From a checkpoint of a small transformer trained on Wikipedia: a variant of Adam for these matrices.
Each number is 128 + 24 x the weight over its row's rms, rounded and kept within 0 to 255. Layers, rows and columns count from 0. Numbers have three digits each. The size before them is the row's rms in percent of the matrix's.

# layer 3 MLP up, 1024x256, rms 0.0148, rows 711-1023, columns 0-31
113:156132098117122156116126114064099104102131131110104127093110122143133156116111154112115113146124
098:117119141115103124115155105113122132135105157123152139128131122133118076168123083166099141118139
097:147127099068126121123160142155141157132133097121152138139119117140090152156088074143129123131129
099:141135148110098144160139128117109139146139130067143137110101152111107141117157100122175108156113
101:153166130108110168152107148081098120095110099083143159099109104134137122145151099092084101104168
100:128120129146096105168123102134100133133138099168173169145092132120086136154095107166116123147068
092:130118169123171127111107132148148093137143100143132135111146134145157118130180148132163164123173
100:122099145167113088149135153119166124166111142172079152100108137150131182129149157088099168120105
095:152146144142129147149134076132153114027117152105141113126134147156136098088130157131128121093126
106:122113160137081106131118148121174133105153129133151112120158129157104128136120084148120119136119
100:105109085110103144160138122079119070097145148145126109144148151155156104118159140147129124123126
105:137135152165101073121148101133141147100147115103134149065118119148129136111126096143089104101144
093:117142127150128114142146111122140110094114117150138104116110128135134157125067181092166094141123
097:122108111122064151115127141116121119146131110172166160128083060120093128130145126155093136132111
099:132142196183124147185110125123122129093136163092148121114167185133120128117187090139085122114171
099:120136123145096167094130149141090129074121137161114136062146112138129115118117146125095097103118
086:062116152147177122145147157163137097160162131140112117165142140094119168148162113140126096093166
103:109161112131042154114137152134098158091145096137166118156167107127135099147103082121148133160141
096:152110113124153114142128134166110163129093102136118141098073121163128150165152126123154151149106
097:089149114174120154124129101118134124169141103070192134116166128132136112088160163142145114129123
104:138099108088137144115150134088111121150102132157108097115130093102098121141144150096143157139172
111:165115136106172109096151108148119137121072127120073088120114147143133107126140153133147142071177
100:100159125124153126159091116151129066098168148133135136128178130107143141117085128125137124121138
102:125120140177132158151135103150132099147151118085147112113219119100107117076142172154141124155139
094:104134172126137133136160139122118132065163076116133146151088158150134108168154093118095119111162
108:104127169183102111142139139124142109072120122132133106116154101130134151116105133142104133156145
106:119113173132103121099149113124136132121125126100144129118087160116112114126120165145110105130126
102:100116146131111106096126146173128104116131107160071112097135077111150137126102157111108155130125
095:090126135116113114103143097113134140165133088142168160145064102125124101139092175100130135139111
102:152102154096155163108148088090141132130115159134111112129109151150152141121153089115097169078178
094:109128070068134130105112140125112060118135108137096099128116084134147129142127152121158129146112
092:136145155126112153143114106136146145109130145155133108176192123107136134121091149118171127092163
106:161099160135119173152129100155168137125117152147141077123170171163127143107113134143125124133141
104:137138083104127127132085114134118156151128088113137148123145152093159094133110160122141136138128
111:093128107156136147107144146147118129114138104129131181114153081085155156159129130144133146179175
097:133127158142093180148122143110138101085151110148183142127127143081164070134082160160084131124120
107:095141164149136097132125131128119165158105150168139081141147104111144180103135147117106132129156
108:137137177150133149122116093118163127067105120113140121130132118136182081141124112129119074120128
091:114161132112156114089170120155096130143091110074126079123135116102157113134146150126146123133150
094:151107166144092122126143156136119116077155121149117122147140132145067137118188125140082130145132
098:105122147187132109134110153123147101144160140107126110120129147104167113122109099090088149145079
110:104142127130133141170156121129111146142147112136107143136142129171101156124110128146136118074133
108:127157143161136126164104170136120125135135126126137181125143185132145139141155109146172117139154
091:155141121118141146160096102101139115148121126123130155129076122131108115167171123143131110134115
092:127135123147137096112125108180138144137104130144108138134116142129104164100128179101169106150132
093:113102174150110089145119134110142165132125111154177140109078147144131148152129081140118126118102
096:048135153124160101099126138129161135147158121113155138126155136083182090144166104122134141088150
100:178140144108116130149134119153144145061102159189080103111130114168140151163110126079097142133150
106:153129139168102115128126150161126144140102090095148166144124116141125116137097133105155136124130
093:101157134127108115103118100098119109119160123157142164076076122140138089141163115086130118118124
102:128159140120124132108126123141116090130169128114129143124139139144145127130137065114109103163104
104:141125157132159178122124109112118127118120114190129106087093126123146102103118169147155121118134
099:125122090110085119130085110120122112132195135124137150166155123096125155149160091140145123104112
096:128139089132074075146128110121117140169120138106121154122111101167123139122088134120130157186098
101:133124091083111106137151137109165135155130150103164103118141135145137135117134107169152130111153
093:132122113107139104151127132145115102125110112151095114129122103123109127124104152128144142162136
099:161127133139128129139135152167138158147110118143093129153110155134114151115201196167118142128163
090:138102099150152149140151113140139119130116143167108167093083122128129107130156143111076132122148
100:145092144090133148134141140118085095077150126165104161119101148141133112129123175135102104091112
148:142107111143091118112158110140153133114123138094168122127083142112091122119127086100080158118180
094:165114118144129123158135127119117120101147117087169145157091129182097114129094100127148108122156
105:101130124139142116162131112163114114136171113117148142143159135125126117092098122132146120155151
100:190111162126136164144117149130130119093097109121112158142136142139141137173108127124110112089085
095:100108100112133158105099091138076112129108121121079094143112123120152143096103164167173128149121
093:102133120080092153115102142168103134146112133133091100111122104168123145127133105132098140171181
104:112132123074129117132143110084132114114134128092070110106115139108089153117113185120162111116102
097:138121118130170118140122179127117120113152102193150135130128154128144149120177111110195103119104
107:110107124114168113103115122140094146106136150162078112123158106141138093108141137127112112123186
118:097136104116105136157165128119073132118139119093097110130141111131103176144122130198140097173119
095:110169150110123144138133187096121109148124108103082126161124180141132134145139133089155082101148
097:136124104118114134140125144110101096101129157110170149088160142091130079116078172133159154122096
084:125144119145100109111168116106115171128093142109155138091111123153123122134072149083092137160132
104:141123120111129097142115119125129115125140136128131114184151154105101154122133104146138115120118
103:137091113171159133122169135119118128086086127139140078146084118127144108110143153110193166136185
105:120130162151109138143128123118109110122104158096134115140183131173131119112196125181074127109123
103:090149119169093150135149114124119121146139124089160135113153135120125143127106134090109103149178
095:136123119102147183143105085128116128150148096074181128135130116141165108126097104134182103147159
102:148182103163121164136064121113114136108115092157114162122152108088156121124107152135152145162078
100:105073097103120080158142117109103131126132129135141153089086139087134114144123158174103178135133
101:101128130116115097159160127140133110133144105083125119159068159156158153158104140159178111131144
103:128115135168170182161094103124122154150112100123141160131097138108152142147129198129169150095145
097:127135164148122128119148107131140132082103099091065162131140105165172126168123192157164108114081
101:120119127102114127120160094121123132068134114116119138087113127116117105177124179097136147112098
098:155119104130133104106134144135148122133157100129125128120115097098111157130104125113145109120108
105:117113138141117165126141102125148117117122088126130102151133139105146127124115171113144129132120
105:151154138099145123142120119129129120096143132118093170150149117125112127122136084121131096147104
106:133132118119084116153128148130133094100145158091112125135121195176106146137161098135106149149125
089:150125134121152098152124148104141139078080119094157111135124149094106153090120125107115152122136
095:092091107092114142134092159086119103096154103171104111144155109134134132114115115103164145159124
092:160127151174075144144138100169174166105132143089178138137171145123130118107111109120096141132139
097:125122113133150186137088143161145140170170131094182112131162099115154101147104154142145176128115
097:140078119098172168124138088081107101127113142127138101095168142095107123148162161161118122155119
108:146135138141112150138147133102118159088116130139132091126101145088147147127087161124086135141126
093:133132140142097131114133125117126099134146129172119115138081145120136106123145178147111122134127
104:093099141171080134130117128074125142086176103116123130130104158154162106143115102132111101134152
105:103114121119141087140121097108140131163111133121188133108178137086143090127113135135106157136134
102:154138141159043148097121147111127160139095082160140157091100076115140142137108141133121137128127
107:115157095097134149140121121130098120096110098147118145121172125119130142127081177095130096139108
095:125102159095135105136106143115133133117134093138138137172153117168149086120115094112116096124195
091:143116104120148175139117116146147154126112149113126092118134081125128166107121121144122147124161
096:124110103126116162133114112115141154110130105096141161146160110127127153096024165124116110130126
109:168124110034153177168113100139110157106124118155151099106124160110135164104109120098127125117120
102:127117121123154109131128153136138121138132127162083119115145141146142177112145151087128152118135
100:129129162114141144129076114143182121123118139134142086102094127165170124124114056144109098153119
096:152131148033163119136158120154109112121124116144101134181108162104083141148138132152136098128145
112:146144132107154107126139121119145131155108096115119125145184113128139084112153167179114101119124
105:198122144130137135135116147167128141087109151139154116154162130147110154134095140152130120153121
094:114124143116101132133129169151135147147106134142117122113099136135125115137116115113145136155114
096:124135077130088130111121123073138155137118120131141104152108144122115103113144123112132127143158
102:126125144102146130127120078101103116144131102113138133085096101090125073143120128152076133112100
101:129128086103089112133144141103128136096131104085142126144140108090115130137122131151139150130145
101:121117132177112119126126155134094127080157106122136126104122087155157160159139140128141121144114
091:115129149142099126123120150119116127115142083095110132126148125127187105136097156140106125149141
129:105120088111154142121082139112132123126149112116172132110134191065154108147137121120131139118122
096:142113098197097195149130084107140144148114161125141087122153174135152124148143136161102145150154
096:136137148099093137126171120118113136084089133148081102144114116144136107119132223127135122133145
102:161134142144141157118105134193157156136120127177130155101103152127111154136169120113080162165126
097:143117149146125133143132146119128137084122106178076118102066105146149139148111114120108095167143
095:083115111072151110086116102133121088182137157077107109176185106102123078115158138163150123153119
096:150167075083091133139141116165129114166136147105114114171107142108126169129120158149157117092135
106:078158136092133085166117111171154144147144119168154151109127114112110146117074095129150114131126
101:128135151168097153069096166147125120158115146156105111108111128134156103099150192166109182123055
089:093139113177121124158093159137148120141143124142141141129083133133100140148121087141151141151124
097:153108123152092115126145108100118115134129162142157138110119164122111129096109099132102119122090
089:154150112071145145073134130136110137128144136088159121169130119103119126145129098113120114139153
099:166129127110098118118105120118145142119148138165136157119112120082112175118077146102122153154050
094:176134102120092122139152108167136153158097123124164133096151102117129150131099100163158137111130
099:148129103147149167133127078146157129149133138125103132109101099134114117117124134097124122130096
097:142149137147123169140096119122153146133123108104142155131161132084132117115141104161117111137153
179:126131118177132087133150145128124123117099122109102127161147133135138151075157140136129148105127
105:115134165123092074125143123155145149070154088115188140160139125084103149149126098135113130148153
096:185129063100121198107121143105098113150089120133115140123147102099130155107152165140152141096133
099:136131114094117131151098116151131133072112140186147145102195154119096111103102167146134150127136
105:107138126121125155114132134103114153079141147122105094106115123162133137141172109118160134137130
095:137129152127142129129095152137108148101113127178090137073083156121116121129154172093139151095158
094:103122118129132125120130126125134126121143106112149129168162154118103095104167097102134098145174
098:152118111118125105096123104146142143124151168179162124098128137077112152097117145132125172125111
095:127124154093198142148125132129116132152108153128104104155134109164164143115148145149091136123125
101:149147115130104158110117108123136130130090149077123125156145062143096107172176108142129137171130
102:116134114120119107085146124179149121176092121139088126131116085160149138095127110125103136172089
088:135132098052156141146162123136128103093109089125070107120077123101102124161137145153132157118133
098:134116115173132149143112134142156141125132110117132139142076131147155117141165115099136104110128
106:112170159167120107138131138114147112112163101104135167145114127124132104124123121098136096084164
095:123126166157180114145130113157176101108141148124140127106162143118096145150144079149130115109109
093:124123131147137147113116113119161135134130125122076097098143129139133151150143172164175122142141
100:128129094116145087082154109106141133110118105113108131158082144130132145128197116132144123109060
091:090126118172135111146115125158135135123140171161150131121136140148120153144136111137102133136135
094:138131135140116188138111122109149157142117135153141128153139127130120135099117155156135134109060
097:091090127100112141122121125107121097165105131124106065134157107125128117131149188146121104111122
095:149111148128119163157106130108135139127112137151109088140140111124132088131116175189093154127139
093:147143127166142154151105131095123097105097144157169130064098090139131136076126122133115124152106
093:130128128092127170144122116108098103123120137135103145126135083162152092132103130140095101118110
092:112147167105121121170106150129106111111138134133171107122144133106174127146061122168135154129119
089:128141116084122112160166120146145097126132163121086145145116159110073152142088129120121079139140
094:116126097129147141134148109156140135119133089122123142153065134117124135155083160116150137122122
097:141112133066149105100114142117148140128135122138123141171144140106125081127144081141067169126084
092:111122090166114114094128132097108153093167127141156155106104166127151110142142120073106137146130
104:112142099136139152107136168162144144133129110116102149081147099115157116154116112114149130139145
112:129137122134107119103110139134140152118126138124148110132154133109108108112116140130146113134107
104:116102135086129083132122122132147126083129175144107115121138159134129104160177094165123110154079
100:148101155123141193145123072134131110115131148107149111156146129152116073122124115158119127063137
108:137096112125125105140125113130129104136132135165076104105117123163130160137187149111114120106139
100:139148111147126110125124110141154153161172138144174126141111123101147178082134147074134147116128
091:126140089136108143124124143117112133099115112133143131107099129153149140107139125100088138106125
097:110108074121129071129155134139148175103130098105164102109116107127142131137146085109172157167134
096:118119084121121102104145122147142134141127141111127109148157112141123147168107146130135139178087
094:089140111174137097118113153162155126149147100120154149113124128136116068131150016119117095174162
102:133133112126119098117111122137159116156155126131143118113155110121172186108142108117105127148079
096:106100081124094099156173122075131113169157096087147146123139155100147127132110135148184148156144
095:140089144098159115111135171156142114164161159100125094115104162108103115177135072095107142149149
091:109140180145135132115091157127145148102098102127130120138103112154176119128112077104149138149144
096:135117125147131173178120127142105147134087150136130136130141126150133109101112197127148121108174
100:114102125149083107109124105075128136109112125131186140097141143123144125089108102112117175133086
098:106164110124133165102128121163104149145100118090130120146145154095143163150087154123130176193073
094:125138133090111098152125145149107146139118110135075144100095118116110192168130122118097125146131
100:148136144115154139138138063139129126108129115104119119130132118124133139133125117132174104090174
090:100106139088120077125176148096124134133095103142111122134138111152112128135121084169114141122149
098:079112091131154151138090134172103102134136108125119099136177107145157133148133124139172147120107
103:147132105133106152138112141150094162152125116111172112118108127151144128131106115124131155136162
095:093109165111143142080103145138120135117131120131100094137146165103145096100139122081115132109118
091:148142070125136145148145105144090114148121160106093137088119104136136115167119137096137129143103
095:152138130147128086125173154104132128116080123183123105097105149134134119075158166138160121097122
097:107147111101086154197158134145076139085116133112099115138144106143124164153046157160103113137106
100:116144119114138127105143128167129143134109135135121098130137125109145111142142156145118115144083
106:122131116137166110085119132120120105124142085133100140096147121126188101148158175062131137113134
101:110105146102107179145162100082107100122155118100124087166156184148119143130141118189103094096158
096:097125137145147086101121141142095145175136178124164135123091128108109120116118118126084149143115
118:127114106140105102132140119140143079140148127123125104156164171122130151102100138120122157134128
109:136110133121092183145112103103118158120152142125177090104162122085117140115144120143111115151114
101:109139126092105144123150154170146177180123180138158097167128127138076174142140130155100132138126
108:125127115118123139121124135127125158136123101106137097111171114110166144107092104121158092162153
104:092115123108141120136120090116133142121172137113140117150140132131104104131121113156113128126114
091:093145127156109147123138133140122127172110124086161120155147176111135103130099161125118155154135
091:133129126148139119126114146120084135127111103182147134119172123100159146096123157183091157128140
099:083134131143155132161146104147128120135108122115136137126116126121150181137122146111166119080211
094:109124161136146146127129163136155136111167121079110130188156172092152112161141140146149094101108
103:153133067105118166161145117141117109115122168135098139130138150113125099134162137147114135138140
096:129138126185101111110122125172159142153146127140120140137159107133118145078126160129118124118113
115:169128103101159100100100150119096127156112107122154130094131173117121119111103112152133151126135
095:161150093113105150113155111144152139108117125090115133117191137102100110109097146170134160135132
101:157117127156113143139116146126158177182118081099159155121086155159138113112131165132110147118155
102:156119172177183124119087123113114134158081114133111119132144088147110122115166168163102146123119
094:138150123122095139127137137174131133147095159179114145086140116136105137146150170127130105124081
099:132110113143149090139106106133128121126180091131119142148141134095125137103099144127186124136158
095:139118145113116102099119156117124170134153098163150097083099100127126127109118070136128120135109
094:105125166139135144105121112141126131192123098104138118172165129129160128147140110099126140133174
104:080134134133165125072122115137165121140121135142135138096127121132150084126095134092138097101139
102:137088108146086144124143142122126105139146143135135124145115151163094122145197162163130143134090
097:121110144130146046144154127138132114120122149121111114129132131137086106135135117152122124117128
120:085152110074111118115150125110108101130135166102156098140191112166127107130126114111151131149164
095:107108151180144162153163134161142156095130102150117077123095116110130135117144118151128140160143
090:090147124119127123151122095141107096112172118173118118161150114140105107111124125158076079098130
093:095103091089123126101118128153129130194147123115152125147149131165120116106079099132172125147142
104:151107133157109157129116135112123112132130123112111119146081172128122138128115171130098128110095
101:106147107140090152174133115141113106106105118110107148086152103130125143126122143165119134168073
096:082112135150105115091157149132130157129110114158115112105102116147153127116116144109101192152129
090:136129075149150144152157175131138121089127086098162158124106118132123101162108095107138142121174
082:131128163117094129115146124135134122150123141109130173137106095143098165160105150122128113141106
139:135095135116116143135153090138147072119121117107065121151120166121129121131139151106117108079122
108:108156162131157121105116091112139161089126120153070143067101107098120123136167131093147113091163
107:133129138138145150155112129106114126114155137142166183127150146080145137135116142106110134106104
089:134122109143120125137107087132097103081128139103124086125082085128135151137168128118134138151073
093:115118126096137070107132106128148096143157124093132133126107138097167091170106155106137148086126
095:141130140130131131116132116143095138151149115088134127160140094086112154129113141128131116174115
103:175127110160091140114115109155173106127165135091152188117096146123153130155115097143128124100140
100:132149142147105162157155131127075111135099139115137104123105139126121124163137156152116152142186
090:127139129123125095149133122156158111150129150095142114112156125160141145109107158133141165116132
102:137145135120126106104093159119145145092158092138127153093092109145169117152167089112112136101188
096:150119104115142151108104117149154148122112148138145144136112142137141108112103104116133113112166
100:130124148117092181196141104141119119071132135114158120131134123114118162122168118146094104121130
085:173154111122124104107118103122106119124087131157109112142130112135107168095114162124094157086057
101:133128128105111133098134122082128130072105160151070085167116132146120075115142159110126141116142
100:141149121087093160103112123161125127118111134115110158150121114115145124147081157132106134145095
094:134146136151108129128102135153149146083186107154140113125137070114154104113081167144157153142164
092:152129151082194116148136122138134151094126126152085104136069129135168143105119103080118097107148
098:155159103088100112160153127138115154107102092127135164157134078113099133133075152152128114164143
100:104126140134184108124125155138115143134113105128109111146152135133139137149077114139171149153149
089:172140112107122191129110153159125111117150106104109150140161116118144128148094174144148110138155
106:120140111099100138144116106110116114116112154136126098102132089164168127087087108103127110118152
103:155146125094101197119103151141127116111120134114112129128134143115135152137121094139108106108124
107:141109121076135178125130118139105117159121153122146149132140153099130124129087146074100124100130
106:175080159154116115126135121136128179106086170151131113096106136179102131138165101124119134098136
106:126119147086165108123153084141115117127135120116108147125085111106097162125145107113170124106126
091:149081092079143144116137132120112129141136122134184166125124085118126127144089102112098108116109
099:092140099090138144155106083121128099121148139115121102143163160141143071126136126171104127162162
103:129109139102152175126121147150151120143114148179137124111104149111120074149162112146127128125151
096:133162116120170145106125161127120138084144132116125121157158103089108137100154117117189129118079
090:119164152159140110153109172146154090098100104121101117121164150162135153123143155111146095106151
099:160142144124137088132114134154172142131169102129117184141124155129111166122127110130124084114150
106:132122100112151165129123084143131170111087143096159106130148146119128121140121111141098135126120
094:130119119189084127123121097081148133152133121126167125129142152130126156087112143151142145160152
093:108104122178164104137098130145108154101124098157160157145122105140114133136117105132111160153112
096:150148124134140138151135096131115113125117136101131098171121103177157143132093137143138137160164
098:162100105131142189098136121094124171126143100138139142121136131108158121104166145156106157089135
107:152125131091114151134113128120133145124141142159123085185141183136114186131121115159149120116124
105:160127123128136066133102136145150129158127115158168148136081138125154148115176093104086128113103
100:095140131122123144082150146111118113064135128134130143120135117119158110132160126070147156137147
095:150162121109207112169108107165099144092140096100148134103108099154141153145131064114175100131178
103:126112083078123128129139104116133112090132108149147090111125147113122111110147111114167156099166
096:171131128132120105110158150125110146075092100145078128138140137160107114120138183133109107125111
095:156144109135091141128134169169153160110140122143196148096123123115150141132127108048109138152174
090:093141146145132152116151121118127143128162151123166153117158146132130094147134127120120158117188
108:132116099122099102110135145145152176131086123120127093137143136113121151130157146119108125096133
103:148143154125139157120112089106080142104126089111118150159073103109161140151128136112132111120164
103:144108135114151126101109161139122114150153103206125137142088140108111108102114097083139137132132
089:110128145121137142171107111114188127113163146060140126160109179136165155154126100146137109117179
102:167108086107103139123138101140117125106121157147156128132100103159129075139067122184148152126108
104:146136116095153143119096121136124134152136153121148114128171168120134151097152107128071135145089
090:132097106104137096110138131130105145126149115120128173084102146120123144163104120127123147114130
090:111108103092153100140109090126140120137174116085132131140147156146139143141106037124092106126087
090:130124159079145145147112129152121118129114145148074124108106154158101144142150141150129119128137
099:136114152072138111110109135127134110142127113094122123148112111129142122167123136190127138112150
100:135129113106155096127130112099098107112140119095089169106090117107099103168160132126121126127168
092:116104130204131123116087172098134136122114101145131137150125106104118165157154100099137111112151
089:124147096108119109127087119128141148108128094109137153185149114106160126150114117136139112129178
103:111132133185121149113125134127106141153107150155157142100153155103112122068188142128126178133157
103:118138091109132098188141150121092117136117105157067115104113126190082131138135112148147093139160
096:125122117128123130104153142125148137112153189117125123136119133128116129129160092117131102101128
088:108117138104096129119139124086127096129171098146137164122138143101138086095133147136109140101143
100:069108108068124101128186098155155144093129118122111130124138121148155131155100106099137137101106
093:114118098119121080153126138172133190159130104143132111154161108144118129055097104151120133129123
103:141139101066112076133127127133109153198134098124114136152116147095085121084089087144111132142088
096:131131117177084136074130127129180108133128112168120138111095156123153159148164159112126145089125
095:122158125124127124120112145147135096125159159140154140106189140102118085113166062085097130105154
090:106127108105127091150149095108120123131141140163119151110156127145117114128071151142108112169102
099:186140162083206102117133121144134143125135151144053136155141124123083133127177166133147137127146
094:159133110188139163108122138138100133078131087158137164092123071128132094116080093086096155154141
103:123113138124138096111132114136110137119113123111108101138096115141100124121113118151140139160113
102:121138144094139162102140103093125114147109137140153111113079177104126117112152088135151104086145
099:098112151123110112100151148077138111057102122157156096101178178113133073096149155149151162095131
105:162102065141106139130101149130090142136155097163134160123086115167119141132087115134156142140087
103:139096158126094077105126175117115151066149080131124129143153117123152138115122187080109150135144
109:104118132126070144114166155108099130115101131142089113116093148165119136150149143142053099125155
101:114144145121129183152082105144106130115122102126153124114112111136187103147045129133141126120139
102:146110140172156113116140118123141145091103108088143106139094126134153128165129114109152127092184
090:063116147149110168136142129153114092117117135118122135138100122145133143172114100128096121148111
098:111103097122101149096152091123139151094114116124135108096109126115098162139137127146134173151094
108:188098118088131120129148138128137159146123116161132131097066120114088171145102128097132164109064
090:110104102187071113139145121117121171122138133136165149129147095098115128119103127178102125180065
091:117098150134169149145126136092092089115111106144093120115104136118129121161160164110128136111138
101:122126160121137151135122123124119064117144112102111121158147156143114110152164136168087127112217
103:131121116138112200146133145143120114134121108103137098164181107110136141124119179162138153125151
098:142121085097115138102111122151135115179137155147120093109129147097125138101166134084185134159146
106:115125139163101141138149118124121148116194100125142142154147098154138111107109100138152109140148
102:124123137103116120144116112119135156129171082120179179168119145074130127137113130180115104147107
092:101140149156115105062118121127163108124122088104123136136154121125143098107145156119203125113151
099:106121113149122100094149155109127154167098123137162109119150098129118076071148147123135160122136
094:083133112104125182084142131163145119099142139137121121140141163156140067132170104142093146129113
098:095097133141068057135118151087158091118130132101190136119091130137133094111100103130120135186099
088:114128161159122112132137137136137119161115156087144161091112124143134149144164105138172118161128
103:110133163120138089115106142176136131092116160130083148097101107156117106150132072070084143158137
107:107126148157132081097123136107144140154116160157165115117130177096129101107199140120171136098113
109:152169139144161160127081100163146123158134106106120141153156128121110180113114114128140074103144